config = dict(
    num_key_value_heads=1,
    head_dim=32,
    intermediate_size=512,
    vocab_size=4096,
    positions='rope',
    bias='none',
    init_std_qkv=0.0492,
    init_std_down=0.0,
    final_lr_fraction=0.0,
    batch_tokens=32768,
    doc_mask=True,
)
Each number is 128 + 24 x the weight over its row's rms, rounded and kept within 0 to 255. Layers, rows and columns count from 0. The size above them is the row's rms in percent of the matrix's.

# layer 3 attention key, 32x128, rms 0.128, rows 9-19, columns 0-127
size [127 126 120 124 123 125 126  48  48  51  43]
[[101 158 113 118 136 178 114 147 186 120 115 105 113 141  90 145 139 122 178 102 156 120 121 169 113 141 124 121 133 119 101 176 180 126 126 140 101 123 142 146 127 157 141 167 156 141 164 113 120 151 149 126 132 108 123 153 110 156 121 140 122  83 148 124 136 147 103  90 143 186 116 153 119 117 133 171 168 155 157 137 173 113 147 126 135 128 155 153 101 110 116 145 140 152 100  71 150 140 119 151 145  96 113 111  88 163 128 166 106 132 120 123 145 176 157 105 147 134 117 133 118 102  85 128 136 126 140 118]
 [150 143 134 124 127 109  91 163 138 102 114 169 124 112 166 118 132 136 157 129 107 158 169 164 132 140 119 136  96 118  91 150 152 159  58 125 117  99 150 111 135  90 108 136 137 118 121 150 119 118 115 144 152 142  65 147 154 104 133 122  90 103  92 105 108  99 172 133 120 159  72 169 116  79 108 118 107 161 124 149 142 122 143 109  68 115 104  80 137 121 123 108 162 118 110 133 170 108  97 112 132 107 146 142 133 114 136 118 135 158 134 131 107 124 137 119 119 153 141 115 141 107 141  78 123 100 120 111]
 [152  87  88 117 142 146 121 126 124 158 129 121 146 110 140  89  91 113 102 156 140 139 162 129 166  98  86 102 118 146 143 171 118 112 122 136  84 142 119 145 160 143 124 137 117 142  97  81 101 141 141 127  79 106 160 122  88 146 135 100 128 133 114 113 117 102 123 155 139 137 100 148 131 144 128  83 161  94 152  89 109  87 134 103 135  91 114 187 117 114 100 150 134 133  92 135 105 145  81 160 116 142 132  92 162 145 107 127 113  87 126 135 160 120 118 117 103 134 105 135 143 135 122 101 190 147 107 128]
 [122 105 159 107 135  97  83 176 107 158 104 125 132 120  98 103 118 156  78 133 131 124 111  92 105 146 109  69 111 135 137 128 135 138 119 113 170 101 123 172 130 123 124  85 134 134 146 121  96 103  97 105 133 122 102 121 121 128 148 107 137 117  74 176 123 126 110 108 114 130 152 129 112 122 123 142 144 144 181 115 112  99  89  99 129 127 118 133 153 180  89 112 101  94 161 156 107 110 127 106 161 111 104 108 126 162 143 104  69 140 133 163 153 137 113 145 138 123 109  86 127  89 121 118 114  92 135 133]
 [ 86 102 139 129 139 122 157 126 152 111 139 109 111 126 123 121 126 114 135 125 150 122 128 116 115 102 138 111 118 122 130 164 152 153  97 134 146 124 151 165 166 150 123 122 128 129  94  63 140  93 190 149 144 147  44 161 158 144 144 123 144 141 118 102 130 134 124 131 117 117 123 120 141 166 131 148 128 126  94 122 133 100 128 177 110 157 124 112 156 145 166  94 136 141 155 131 133 133 116 121 137 173 116  74 159 108 150 100 126 116 139 128 106 131 181  68 143 130 115 142  86  93 150 144 140 170 139 166]
 [134 123 110 146 143 130 107  75  99 159  94 160  94 107 109 111 147 115 167 137 100  87  82 116 118 139  99 118  70 113 116 151 138 141 175 128 152 131  93 119 171  97 110 123  98 151  70 147 118 109 111 151 156 138 133 123 176 104 130 122 101 111  94  83 142 119 131 113 154  97 139  86 104 122  71 109 136  97 134 146 130 159 115 113 130 103 118 133 129 120 108 120 111 147 108 124 111 179 136 131 112 137 126 108 119  86 131 137 109 148  95 127 155 134 124 125  81 105 121 125  81 102 150 121 136 115 144 102]
 [104 130 144 101  81 149 116 142 164 138 135 125  86 121 128 126  86 169 119 123 130 159 108  95 122 117 104 147 152 137 100  60 117 155 159 107  96 100 133 133 151 108 114 129  61 139  92 104  88 106  95 124 115 140 141 139 126 139 144 113 128 124 153 114  99 120 109 112 103 124 105 138 117 149 127 110  78 125 130 144 130 115 121 138 163 121 140 101 129  83 100  99 177 135  93 169  75 136  89  92 124 103 150 117  73 154 153  98 134 112  96 106 126 125 141 117 145 106 135 109 130 138 113 122 101 165 114 130]
 [122 124 138 138 139 133 122 118 116 150 117 134 104 154 110 135 114 152 125 146  81 154 123 152 129 123 123 137 114 119 122  91 120 156 116 189 115 130 116 119 143 165 146 163 105 106 104 116 158 132 132  97 130 115 110 140 117 189  74 146 152 122 123 138 170 107 119 107 174 140 167 159 177  99 132 114  95 143 136  97 124 133 103 138 103 181 179 161 121 126 125 135 117 156 152 138 114 124 147 105 116 114 108 132 134 182  85 141 159 145 140 100 122 123 204 115 112 117 140 182 140 115 128  96 146 148 127  98]
 [110 121 141 154 130 141 119 136 174 114 105 136 119 144 148 145 135 133  70 114 141 109  97  61 119 141 109  96 106  90 104 123 150 157 122  84 140 146  88 134 109 135 111 100 125 128 102 116  84 132 102 175  97 124 140 128 107 132 148  84 124 114 175 110 112 131 125 137 135 128  98 144 131 149  90  94 176 121 100 119 160 138 132  89 112 146  72 136 128 130 122 139 134  99 125 134 153  99 177 125 120  79 136 130 135  86 161 100 114 136 151 125 124 138  92 135 129  97 107  99 137 182 148 125 114 165 115 106]
 [101 135 140 151 132 118 101 118 135 127 131  96 118 130 138 137 113  99 124 142 171 124 120 111 120 139  97 104  89 135 120 144 136 120  84 111 103 107 141  94  98 114 131 139 103 132 119 139  90 125 106 159 128 102 106  93 172 116 138 104 154 137 176 141  97 120 130 183 149 136  93 165 167 161 114 128 143 124 136 174 153 101 112  78 127 164  94 140 169 127 125  76 118 102  95 112 145 103 171 138  94  83 155 181 119 109 158 117  98 132 110 123 125 120  82 112 136 124 114  83 153 126 132 155 154 128 110 129]
 [148 133 139  90 110  98 118 104 145 129 135 107 102 124 154 125 116 120 122 135 114 110 152 111 136 134 105 133 100 102 130 157 159  86  60  87 130 123 157 115 149 133 126 108 146 125 144 145  89  91 136 104 119  97 117 126 131 116 113 132 115 139 117 126 115 143 106 132 153  96 189 131  83 133  85  98 146 152 126 124 123 121  98 139  79  95 103  63 177  98  76  91 134 110 106 139  93 145 148 131 135 145 135 144 103  81  96 155 150 100 110 119 118 136 140  98 148 100 161  98 117 166 134 122 105 124 147 144]]
# layer 3 attention query, 128x128, rms 0.122, rows 10-20,42-52,74-84,106-115, columns 0-127
size [136 135 147 143 147 147  33  26  33  44  43  73  77  77  80  77  76 122 137 125 119 100  79  87  82  92  82  87 114 134 120 106 103  80  84  90  93  89  93  92 102  97  86]
[[118 147  91 123 123 154 154 158 102 127 114 159 160 103 105 126  98 129 123 135 131 129  87 104 118 129 143 171  91 132  94 149 112 129 152 114 116 127 176 161 113 130 110 136 138  89 136 132 137 114 167 122 100 110  99 112 129 116  87 130 101 133  99 152 147  86  95 147 117 185 145 143 108 134 132 113 121 160 133 127 150 141 127 122 193 114 111 143 146  95 136 131 166 143 120 150 108 163 150  93 141 189  65 122 156 135 118 127 129 147 117 128 106 129 135 143 137 131 146  88 113 131 176 149 137 137 102  61]
 [ 97 115 106  90 154 159  85 131  95 127 135 185  99 111 103 145 151 100 101 151  88 111 112 108 127 119 146  99  95 125 136 103 110 153 124  98 122  76 168 142 169 115 121 124 114 159 124 163 134 130  74  89 166 116 136 145 131 141 131 107 113 109 171 159 116 118 152 133 137 103  84 123 109 168 140 128 153 168  84 123 136 113 129 165 108 101 133 146 139 123 140 169 121 159 118 119 108  77  99 119 150 110 115 129 185 130 120 136 149 109 101 133 107 111 160 129 121 116 110 124 110 153 117 149 150 105 149 112]
 [120 130 117 119 120 122 134 121 150 141 166 119 122 155 152 118 143 164 137  86 131 139  90 108 133 118 117 122 139 125 120 142 130 123 113 138 164 112 102 137  97 141 147 161 137 142 170 116 106 163 106 134 180 157 144  70 166 165 189 100 109  74 104 142 130 110 143 154 133 131 120 147  54 168 114 104 142 110 132 103 125 106 129  87 122 116 136  92 112 124  76 108 116 140 154 112 107 158 117  96  85 166  95 109 130 123 146 139 133 137 112 118  78 102 125 131 105 154 140 151 123 169 126  98 108 125 133 149]
 [114 147 124 161 149 133  96  97 158 143 121 110  73  86 152 107 145 150 117 124  92 148 130 151  86 157 120 142 118 146 105 122 159 108 113 129 163 134 114 135 131 161 145 136 115 129 138  91 103 138 150 155 106 124 140 129  97 138 133 155 138 150 125 125  99 109 148 119  43  97 142 123 147 134 134 128 124 119 122 147 113 126 102 126 118  97 116 160 110 157 118 177 135 108 141 115 146 148 154 130  82 119 134 140 164  98 138 104 170 165  89 151 130 103 189 152 164 176 114 128 123 146 132 128 114 135 132  63]
 [139  99 147 106 119 179 155 118 123 130 142 141 155 130  67  98 142 125 135 146 142 120  80 109 125 127 115 114 138 109 129 135 123 137 118 112 150  87  79 147 100 103 138 130 142 111 147 126  96 122 122 136 138 122  90  90 135 163 149 190 124 126 114 119 126  95 130 133 108 102 108  93 178  97 102 169 162 113 111 171 101 105 125 131 149 120 154  82 132 125 126 140 165 132  82 160 133 106 115 164  88 141 131 177 141 125 149 111 155  94 129 108 158 168 162 157 104 145 158  96 154 135 129 120 127 135 109 140]
 [101 142 140 162 123 156 108 151 114 109 108 137  85 117 153 109 145 179  94 110 120 148 102 110 122 108 126 125 117 184 165 120 164 120 142 119 111 148 107 106 104 157 136 122 152  86 136 114 100 132 166 112  95 117  99 135 197 121 126  94  81 116 123 115 111 190 101 168 116 109  90 158 151 173 138  72 154 131 127 139 130 146 150 135 133 166 164 123 133 133 126 113 114 159 132 154 120 124 107 128 146 136 162 145 146 109 109 156 120 147 144 126 174 139 121 158 104 123  98 125 151 146 139 145 120  95 130 104]
 [111 142 181 123 133 125 130 141 129 137 161  98 137 129 139 157 191 130 113 139 145 154 158 159 159 157 122 133 137 116 216 140 147  94 142 101 128 140 138 108 122 110 114 169 111 185 130 160 127 128 139  97 123  94 124 128 153 165 143 155 148 112 131 129 128 140 159 132 166 117 137 145 127 149 136 136 136 115 146 157 133 139  89 137 150 135 133 119 190 126 107 151 178 116 126 126 185 120 137 124 113 159 195 173 143  98 158 114 105 134 120 134 130 119 111 155 107 120 134 130 141 119 127 163 132 147 162 156]
 [118 101 134 111  97 139 146 142  93 116 119 107 143 168 120 135 128 120 133 123 114 138 138 157 129 113 134 125 103 124 173 118 123  86 102 120 185 100 138 122 181 116  95 110 120 113 148 193 113 150 118 144 173 100 148  97  95 126 121 175 145 106 114 113 105 150 115 138 122 140 112 111 100 130 117 122 100 152 141 114  93 167 103 168 138  95 134  72 163 101  94 157 163 133 151 131 136 130 105  55  86 156 155 151 141  92  95 137 150 137 143 113 136 117 122 139 114 105 115 125 142 105 111 132 119 133 166 118]
 [156 127 127 149 107 157 176 165 156 116  86 150 130 103 138 126 129 139 120 104 111 118 116 167 124 142 165 138 143 165 124 137  78 170 113 132 115 182 144 127 128 121 116 110 129 160 129 124  90  87 113 114  75 136 143  85 169 164 171 109 139 136 174 152 136 125 131  92 147 117 126 107 138 138 111 108 109 145 113 133 119 146 138  99 143 125 112 161 126 130 108 149  93 157 103 112 150  78 120 133 101 117 111 113 105 202 124 150 105 112 149 130 125 165 149 125 176 152 132 130 107 138 174 101 118 108 132 143]
 [120  98  87 110 129 136 135 152 127  72 121 143 127 110  96  82 144  93 134 111  54 165 126 111 127 116 123 120 130  93 102 133 113 130 145 153 139 120 129 159 117 115  98 122 133 143 175  89 134 127 113  85 120 127 134 135 133  73 157 103 130 122 135  73  82 114 103 123 105 118 146 125 176  92  97  88 137 109 103 129 139 143 138 127 135 141 105 109 123  93 155 119  93  94 143 118 124 113 106 128 125 103  60 136 101 140 121 115  87 128 115 151 122 140 168 150  97 118  92 140 118 131 121  89 102 144 113 115]
 [ 95 108 148 134 119 123 108 139 138 104 135 127 131 119 113 114 147 110  91 115  85 142 135  65 132  96  96 161 143  96 147 126 180 111 127  60 174 124  95 161 105 144 110 127 122 169 109 117  92 137  78 118 138  96  84 122 149 148 128 147 119 127 155  93  65 126 130 128 147 143 115 148 102  75  83 114 174 114  97 172 141 136 120 113 151 108 133 140 124 117 138 126 146 126 177 126 113 111 118 147 118 172 121 140 124 116 157 137 116 124 135 112 109 123  87 156 104 125 120 127 134 127 115 105 122 116 166 118]
 [146 159 117 106 136 146 164 174 112 136 113 142 128 154 110 101 136 103 113 103 171 162 129 131 143 127 157 141 154 154 119 134 150 133 112 120 182 112 162 121 112 149 111 140 143 156 139 171  94 117 113 119 122  93 115  92 112 136 153 148 110 124 130 142  99 149 104 150 158 137 125 167 114 175  88 117 134 127 147 157  96 116 141 138 163 126 107 140 160 138 104 134 157 106 151 147 148 124 168 142 100 139  97 116 170  80 161 140 109 138 133 143  95 157 129 170 124  98 156 142 102 174 163 141 173 166 158 100]
 [142 158 153  90 114 126 132 134 114 166 123 161 104 106 102 142 129 147 160 120 141 144 114  93 110 111 165 132 143 135 121 141  95 151 113 145  79 135 166 154 125 107 112 188  92 153  88 129 108 132 123  88 143 126 136  90  98 158 112 124 124  94 153 127 113 158 162 154 106 101 120 109  89 170 149 129 131 128 151 148 136  91 151 163 103 104 146 154 139 139 132 188 154 132 134  88 104  93 169  96 123 130 176 140 146 131 127 131 105 128 139 155 141 131 129 124  98 119 157  86  99 155 144 138 172 121 127 130]
 [117 101 142 121 150 156 153 142 129 160 133 127 147 169 137 158 171 150 117 132 135 144 119 145 136 174 187 144 150 150 150 141 142 155 139 179 120 105  88 110 138 155 109 144 142 121 103 113 113 131 132 139 170 146 173 135 156 119 120 104 118 119 139 121 131 111 179 174 154 139 154 166  96 136 168 163 120 143 159 133 119 101 145  78 156 100 141 101 149 140 108 143 164 141 137 114 124 141 124 140  82 160 156 107 124 116 109 137  93 184 120 137 123 107 170 154 127 180 145 133  89 139 107 122 107 138 135 129]
 [ 93  95 147 149 157 122 126 136 164 152 123  82 112 123 108 169 148 138  79  88  97 142 154 169  98 134 160 115 110 158 111  96 119 113 119 110 130 114  86 152 101 132 134 140 124  91 102 136 113 133 166 122  94 141 122 122 104 132 148 146 122 182  98 102 135 115 126 128 104 151  99 145 129 163 110 156  87 134 142 124 120 147  97 122 105  82 138 111 124 154  82 129 114 113  99 146 117 128 155 118  82 115 172 129 149 112 165 135 115 116 143 123 131 170 162 152 122 132 154  84 113 145 124 149 142  90 136  70]
 [ 96  73 121  97 176 161 151 172 104 118 126 140 134 100 107 116 154 122 114 146 119 102  99 161 134 142 161 120  94 118 112  79 140 154 104 135 145 131  81 177 146 104 134  79 128 102  77 109 116 153 127 148 127 163 127 110 120  94 121 145 161 143 138  86  83  88 165 120  96 146 118 146 137 164  96 140 135 113 107 130 122 117 137 104 148 158 157 116 121 139  93 123 151 113  98 132 159 117  99 147 104 146 156 162 138 132 123 122 135 115 115 145 155 142 147 141 107 127 151 100 134 151  79 132 130 113  87 109]
 [149 123 143 121 137 149 137 132  96 111 104 126 106 163 115 115 139 115 126 142 127 108  97 119 114 104 147  98 163 125 115 100 148 141 165 148 131 130 126 145 134 106 155 124 141  60 151  87 130 121 153  77 137 156 106 113 138 111 105 133 107 123 117  76  99 137  91 145 133 116 139 177 155 149 156 110 114 150 174 106 167 126 136 133 113 139 157 138 139 134 104 130  95 160 102 119  86 102  99 151 108 120 183 150 152 161 112 182 129 132 131  96 103 136 181 166  85 105 132 118 137 151 112 147 109 111 142  86]
 [152 160 153 151 108 133 123 111  97 128 118 103 164 132 114 176 118 109 131 134 154 128 129  81 147 124 137 106 147 115 154 123 156 126 122 118 106 125 127 152 114 153 148 123 115 130 138 143 128  69 124  76 132 199 119 144 118  97 127  79 145 163 136 161 139 136 134 161  96 102  98 120  69 124  85 174 126 124 147 151 123 120 152 128 152 120 122 139 134 173 169 161 174 124 101 133 148 155 127 159 136 123 140 128 151 116 109 135 121 159  61  98 137  90 105 125 110 145 123 129  98  98  92 146 124 121 122 135]
 [113 127 116 149 102 138 128  97 110 119 140 139 122  97 119 134 131  72 110 112 127 126 150  97 170 147 132 153 142 132 102  86 113 109 149 138 112 144 167 152 156 124 151 165 131 135 155 129 158 102 127 115 140 146 121 126 131 149  99 147 124 143 108 135 147 141 135 126 110 105 175 145 117 111 128 172 117  90 168 122  96 144 133 151 188 147 129 124 169 189  86 131  82 106  82 133 109 141 135 155 148 124 188 114 125 119 128 141 100 187  87 109 104 132 127 154 125 124  85 133 102  96  99 134 133 126  89 149]
 [ 96 105 101 149 150 131 128 141 138 149 134 141 115 159 141 127 162  77 120  88 135 161 131 117 156 142 117 120 134  96 140 103 132 103 140 127 139 120 102 166 149 153  92 134 139 146 154 164 141 112 151  92  89 172 131 169 118  91 137 122 110 190  93 137 140 107 148  94  66 165  87 155 111 113 154 178 157 106 175 170 137 133 142 130 157 122  91 123 136 146  98 134  93 122 120 132 120 111 106 147 139 154 131 125 141  82 123 127 125 137 115 113 121 124 104 148  91 105 118 122  94 116 115 167 121 141  99 125]
 [134 144 111 164 166 115 127 111 141 102  80  98  69 150 139 121 120 141 156 123  94 157 136 127  86 127 143 163 101 126 128 133 174 121 138 133 138 142  62 140  85 164 138 130 112 131 163 111 112 117 119 137  95 161 101 155 140 140  98 137 137 154 111 138 182 110  86 106 162 117 139 151 152 132 105 165 137 191 105  86 118 118 147 116 165 109 106 123 163  81 104 158 135 123 122 172 115 126 115 123 136 134 102 107 140 151 151 103 120 105 132 156 152 134 133 130 159 107 131 155 154 103 126 143 113 121 123 109]
 [119 127 147 164 105 136 120 108 144 153 154 140  72 164  82 150 157 123  88  92 136 144 147 128 135 132 148 169 106 115 118 138 197  93 172 131 124 125 136 141 121 125 157 159 121 107 117  94 143 143 136 134 152 122 120 133 123 132 124  99 139 106 139 119 133 123 147  99  98 160 111 177 195 109 133 142 117 128 139 152 129  96 126 112 151 115 103 124 116 173  85 138  82 145 117 135  83 111 179 134 125 109 140 151 144 116 119 124 132 166 114 108 143 128 126 122 147  89 144 109 128  75 170  92 156 108 107 114]
 [130 131 137 139 154 124 121 158 156 147 102 192 145 124 118 139 108 107 104 128 104 148 155  76  90 114 130 157 109 146  75 157 156  80 129  82 139 138 161 136 155 143 107 136 124 138 156 107  93 128 150 142 110  89 151 107 106 107 121 166  93 111  98 131 104 136 108 141 120 136 144 121  98 149  78 136 144 179 136 146  86 102 100 129 121 125 109 116 136 131 147 152 155 118 165 154 113 160 127 104  90 187 130 130 120 107 118 145 141 130 115 156 169 128  87 111 136 145 169 114 125 167 136 138 119 155 115 127]
 [148 109 114 120 106 195 134 164 108 180 138 137 134 138  59 123 129 100  95 133  90 140 161 130 136 123 124 126  94  93 126 126 105 145 105 127 124 127 116 119 192 107  79 130 134 132 137 127 136 134 100  80 168 135 134 115 127 165 130 126 133  88 165 135 114 149 135 154 123 110 124 137 124 160 162 113 159 127 141 154 149 123 142 164 124 113 146 131 142 107 155 149 161 183 147 118 100  94 113 106 122 110  93 104 152 127 104 110 143 176 132 133 123 159 150 146 115  99 142  99 106 103 129 109 148  82 158 142]
 [142 109 111 115 137 126 134 144 137  83 132 127 141 130 154 125 100 171 107 108 111 103 117 103 112 155 130 133 127 138 149 164 150 155 152 135 141 172  95 145 127 165 160 156 114 165 176 128 148 143 121 100 146 123 118 103 178 164 121 107 104 100 106 123 133 140 140 147 101 119 166 164  88 144 124 145 150 136 167 115 147 102 110 105 179 123 106  92 118 172 108 156 126 140 157 119 102 185 102  91 113 149 131  98 119  88 143 132 118 135 128 140  85 136 132 169 133 158 145 193 138 157 109 105 127 144 125 126]
 [119  90 104 123 103 105 122 123 123 126 133 115 119 116 127 167 136 119 115 113 148 131 126 191 133 160  95  90 133 136  79 155 156 123 148 128 126 122 137 148 159 134 154 160 108 125 162 124 128 143 166 154 143 115 134 113 109 168 133 132 114 175 124  88 123 113 131 130  66 110 111 140 126 151 179 157 104 113 147 143 120 131 128 130 105  94 146 136 129 150 114 107 155 105 139 113  89 150 171 125 106  75 164 116 129 106 176 134  98  77 145 162 139 140 147 119 151 161 132 157 128 135 167 134 126 117 174  71]
 [153 123 139  89 155 137 172 172 154 131 120 135 118 106  95  86 164 109  84 154 161 109  86 121 100 165 130 119 153 128 126 112 182 128 126 105 154 142  96 134 118 111 129 119 136 124 123 128  66  94 141 120 125 135 114  83 145 142 136 118 139 137 108 127  99 130 109 118 121 126 156 135 132 139  89 134 168 113 148 163  90 136 131 116 130 119 159 113 154 107 134 146 150 129  67  98 132 120 119 155 107 106 157 157 154  97 142  75 168  97 151 120 166 122 122 146 124 147 187 121 131 125 138 112 123 155 105  89]
 [176 108 166 118  96 131 133 170 163 123 108 158 143 134 120 153 104 153  97 114 111 137 113  79 115  82 165 149 163 157 141 127 153 125 121  94 130 128 121 128 166 163 118  92 160 109 161 156 114 102 161  95 148  88 129 101 160 115 113 125  95 115 134  90  75 193 100 129 105 131 133 119 132 183 134 119 158 109 129 127 130 125 121 112 104 136 129 110 119 161 112  93 167 147 122 107 117 150 128 134 135 110 163 134 104 125 115 117 137 131 147 133 149 122 149 149  98  62 139 110 126 148 161 120 126 128 142 103]
 [156 122 134 150 138 163 150  86 141  91 140 108 101 127 104 147 131 109 133 190 148 112 131 109 157 161 100 125 114 149  77  97 142 140 128 128 174 107 115 106 149 122 135 148 172 112 152 110 150 130 143  84 104 100 108 123 122  85 102  81 103 131 116 161 130 139 119 132 150 117  98 154 175 129 159 124 130 128 133 127 145 129  84 152 120 133 112 148 107 140 108 101 112 111  71 108 131 160 144 103 133 169 113 155 182 161  96 151 114  68  97  93 111 111 122 118 116 124 116 129 146 125 130 136 132  92 138 143]
 [109 147 194 102 109 128 138 132 124 120 138 143 135 124 154 126 131  89 145  98  87 133 151 164 119 120 191 184 122 141 170 100 134  84 143  75 150 114 119 124 112 110 138 119 133 124 103  89 134 117 129 138 133 127 157 118 155 132  86 155 106 147 172 114 102 139 130 138 157  99 141 119 112 112 104 114 111 161 116 146 130 153  77 144 126  93 151 161 114 120 112 136 147  98 142 130 130 142 120 123  99 115 150  88 156 172 142 102 127 106 130  89  80 117 138 127 115 155 130 148 100 138 118 132 117 126 195 165]
 [113 180 136  69 147 153 121 151 127 131 142 116 140 109 160  79 113  78 163 120  95 125 148 127 112 127 139 165 158 145 167 116 136  83 109 120 113 115 118 125 128 130 163 104 133 164 105 118 113 100 125 121 156 136 177 102 181 142 128 150 148 146 158 116 121 143 116 135 137 118 134  82 125  91 123 173 108 118  95 163 115 122  82 136 153 109 146 119 156 101 118 155 142  94 114 113 161 139 110 147 114 100  95 128 144 149 125 108 124 150 140 101 105 112 117 157 150 172 106 146  83 133 119 140 151  83 142 156]
 [ 75 140  58 135 126 147  65 122 136 153 136 123 136 121 167 147 132 201 119 139 162 148  95 124 119 148 148  95 131 144 112 155  87 125 123 106 119 118 129 121 129 153 140 148 138 123 158 198 140 124 151 131 145 146 107  95  99 145  73 149 123 104  94 118 116 137 105 136 119 120 162 147 155 122 160 112 113 118 121  99 148 149 128 108 133 152 113 130  92 137 122 114 131 142  95 148 133 142 116 145 127 133 148 114 135  83 119  97 163 135 155 145 105 103 166 101 103 155 184 158 101 115 153 122 141 121 128 135]
 [106 142 109 154 105 180 129 103 137 122 116 119 157 126 206 126 117 127 120 108 156 131 121 159 102 120 100 145 143 124 110 115 101 149  99  68 108 121 103 124  74  81 148 149 113 137 141  83 130 131 162 115 124 106 140  83 120 163  95 110 132 151 142 108 135 101 157 134 133 126 145  83 113 131 151 136 140 145 111 121 148 141  89  98 164 133 124 127 119 151 127 140 140  97 107 150 155 177 146 152 113  94 129  97 150 121 121  97  95 145 175 108  93 127  92 131 114 155 139 134 123 126 117 153 107  98 175 146]
 [131 135 119 117 142 144 158 184 120 158 161 138 154 120  94  98 131 145 132 128 132 168 104  78 156 101 151 171 125 115  86 164 121 147 121 151 122  66 133 117 112 120  77 130 146  94 140 106 119 125 134 110 136  85 112  82 160 140 127 140 101 140 133 145 138 119 121 130 141 152 146 133  91 121  87 109 126 149 146 154 148 157 133 153 174 131 131 171 163  91  87 175 140 121 117 142 113 164 130 119 124 198 108 132 146 105 138 124 114 158 130 136  99 127 115 108 124 130 121 134 135 125 167 177 118 139 114 101]
 [131 112 132 142 149 170 125 162 107 168 181 172 114  99  83 153 132 140 103 150 140 173 136 127 135 118 139  95  91 131 101 113 105 168 126 150 139 117 130 181 172 119  97 165 107 118 144 163 121 129 115 132 152 127  96 125 134 117 129 116 105 139 155 114 109 145 176 143  93  95 101 141 101 157 145 123 181 151 125 132 145 137 169 159 147 132 135 164 137 135 147 148 127 138 124 112  88  69 133 101 120  96 104 130 123 156 156 144 144 131 136 148 134 124 142  95 131  95  84 107 142 106 166 133 158 115 135 101]
 [140 106 127 115 158  99 163 125 125 154 124 112 142 152 139 138 129 171 108  95 164 164  88 104 148 116 133 143 114 120 171 132 141 143 116 155 148 124 107 163 123 140 160 168 114 102 174 128 118 169 137 131 158 158 156 114 114 140 143 112 114 113 127 127 116 104 162 149 156 145 130 116  66 175 168 156  99 135 159 146 167 104 176 110 180 102 158 111 115 130  83 117 134 176 115 108 113 138 142 129 101 183 122 147 124 130 161 138 137 157 118 159 103 126 159 116  99 150 118 137 107 152 131 111 143 119 134 103]
 [130 129 122 156  95  93 120 139 182 130 107 107 103 124 125 149 109 103 114 130 106 109 118 154 121 126  89 110 128 130 133 139 136 149 105  92 157 129 129 118  99  95 122 140 105 141 107  79 106 159 134 133 126  97  95 102 110 115 190 118 116 135 133 104 121 128 109 151  70 103 157 161 120 139  87 111 146  59 146 158 127 131  96 153 140 109 108 135 171 147 107 169 141  96 130 100 149 131 167 116  98 142 155 161 120 114 148 109 122 134  97 127 126 144 168 157 163 125 145 141 161 154 153 105 151 122 144  74]
 [146 101 129 106 137 155 177 154 147 142 142 151 152 111  81  91 121 120 161 159 162 122  77 124 144 122 145 138 127  91 144 124 161 154 105 120 120 116  98 164 111 121 132  94 151  94 136 111 109 105 142 131 165 130 117  98 141 116 156 156 109 128 138 129 121 112 146 115 126 103 152 107 125 109  94 125 152 118 125 151  97 126 113 119 178 115 164 120 113 143 154 171 147 127  84 120 115 144 118 106 123 111 135 142 130 166 142  80 177 139 140 104 163 160 183 153 131 111 167 114 156 138 179  72 155 145 122 129]
 [115 137 134 145 136 127 154 177 125 129 138 164 125 136 106 115 118 153  99 116 126 163 110 105 130  97 140 152 143 155 183 118 133 147 106 137 166 149 108 127 125 159  91 148 157 100 164 113  84 142 138 149 103  96 143 127 179 115 130 111 105 105 154 103  94 191 116 184 132  99 108 144 126 130 124  87 180 114 130 158 171 137 117 151 133 132 140 107 142 136 100 124 127 170 128 126 121 117 145 127 151 141 134 128 117 106 161 151 108 159 151 137 126 144 137 180 123 113  81 104 139 172 188 117 138 130 134 119]
 [160  91 123 141 103 152 150 102 140 145 133 164 120 110 115 130 156 169 141  85  91 140 131 126 152 104 100  89 111 118 107 122 104 141 134 164 116 104 138 126 139 150 123 108 103 166 168 117 124 174 112 169 123 109 153 109 159 117 171 111 119 110 148 173 144  57 155 121 163 136 150 166 112 106 122 132 141  94 106 138  99  98 105 132 107 156 101  89 172 110 127 104 130 150 148 123  80 105 125  81  95 100 127 150 167 137 108 135 139 131 147 144 154 121 110 121 115 137  90 164 120 128 142 148 117 107 126 132]
 [109 109 106 128 121 155  78 125 149 129 139 120  91 168 126 110  88 114 117 132 128 124 143 120 141 139 107 145 125  96 122 112 123 137 156 147 144 118 127 146 139  74 135 146  92 145 178 133 137  80  90  95 115 130 130  85 130 102 135 106 145  86 168  96 132 100 145 175 136 139  98 119 132 156 118 140 147 151 144 133 138 130 171 182 113 133 149 150 139 137 150 155 128  82 103 149 140 125 173 180 110 128  83 106 160  86 185 120 122 155 132 115 109 140 144  94 122 141 131 121 136 151 152 144 153 127 160  97]
 [120 122 110 139 148 156  93 146 168 133 105 121 123 145 117 103  77 136 133 157  95 122 134 123 149 141 101 131  94 137 129 146 109 109 120 108 145 139 109 115 126 115 142 106 130 135 118 108 170  99  75 112 147 117 133 101 144  84 108 128 162  86 148  92 122 125 184 109 119 150 125 116 141 178 124 143 123 175 141 135 140 139 162 129 107 133 166 144  99 134 126 100 124 131  68 137 135  75 173 131 147 127 125 120 116  97 146 119 160 129 123 157 121 151 185  82 160 116 145 104 136 153 161  94 116 163 160  89]
 [154 114 124 172 146 138 174 160 159 124 130 152  91 110 110  88  69 167 113  99 119 125 149  95 128 166 118 146 119 111 127  84 113  98 101 106 154 138 151  92 112 104  93 142 136 151 140 107 123  90 107 129 130 116 123 160 123 125 120 123 172 132 147  91 156 144 146 149 117 172 158 149 108 147  98 115 149 132 145 135 125 143 121 121 115 126 117 139 126 173 149 139  79 106 118 107 145 112 141 106 139 130  95 120 137 108 164  99 156  87 134  99 119 173 123 132 116 134 173  84 138 129 166 107 176 135 154 106]]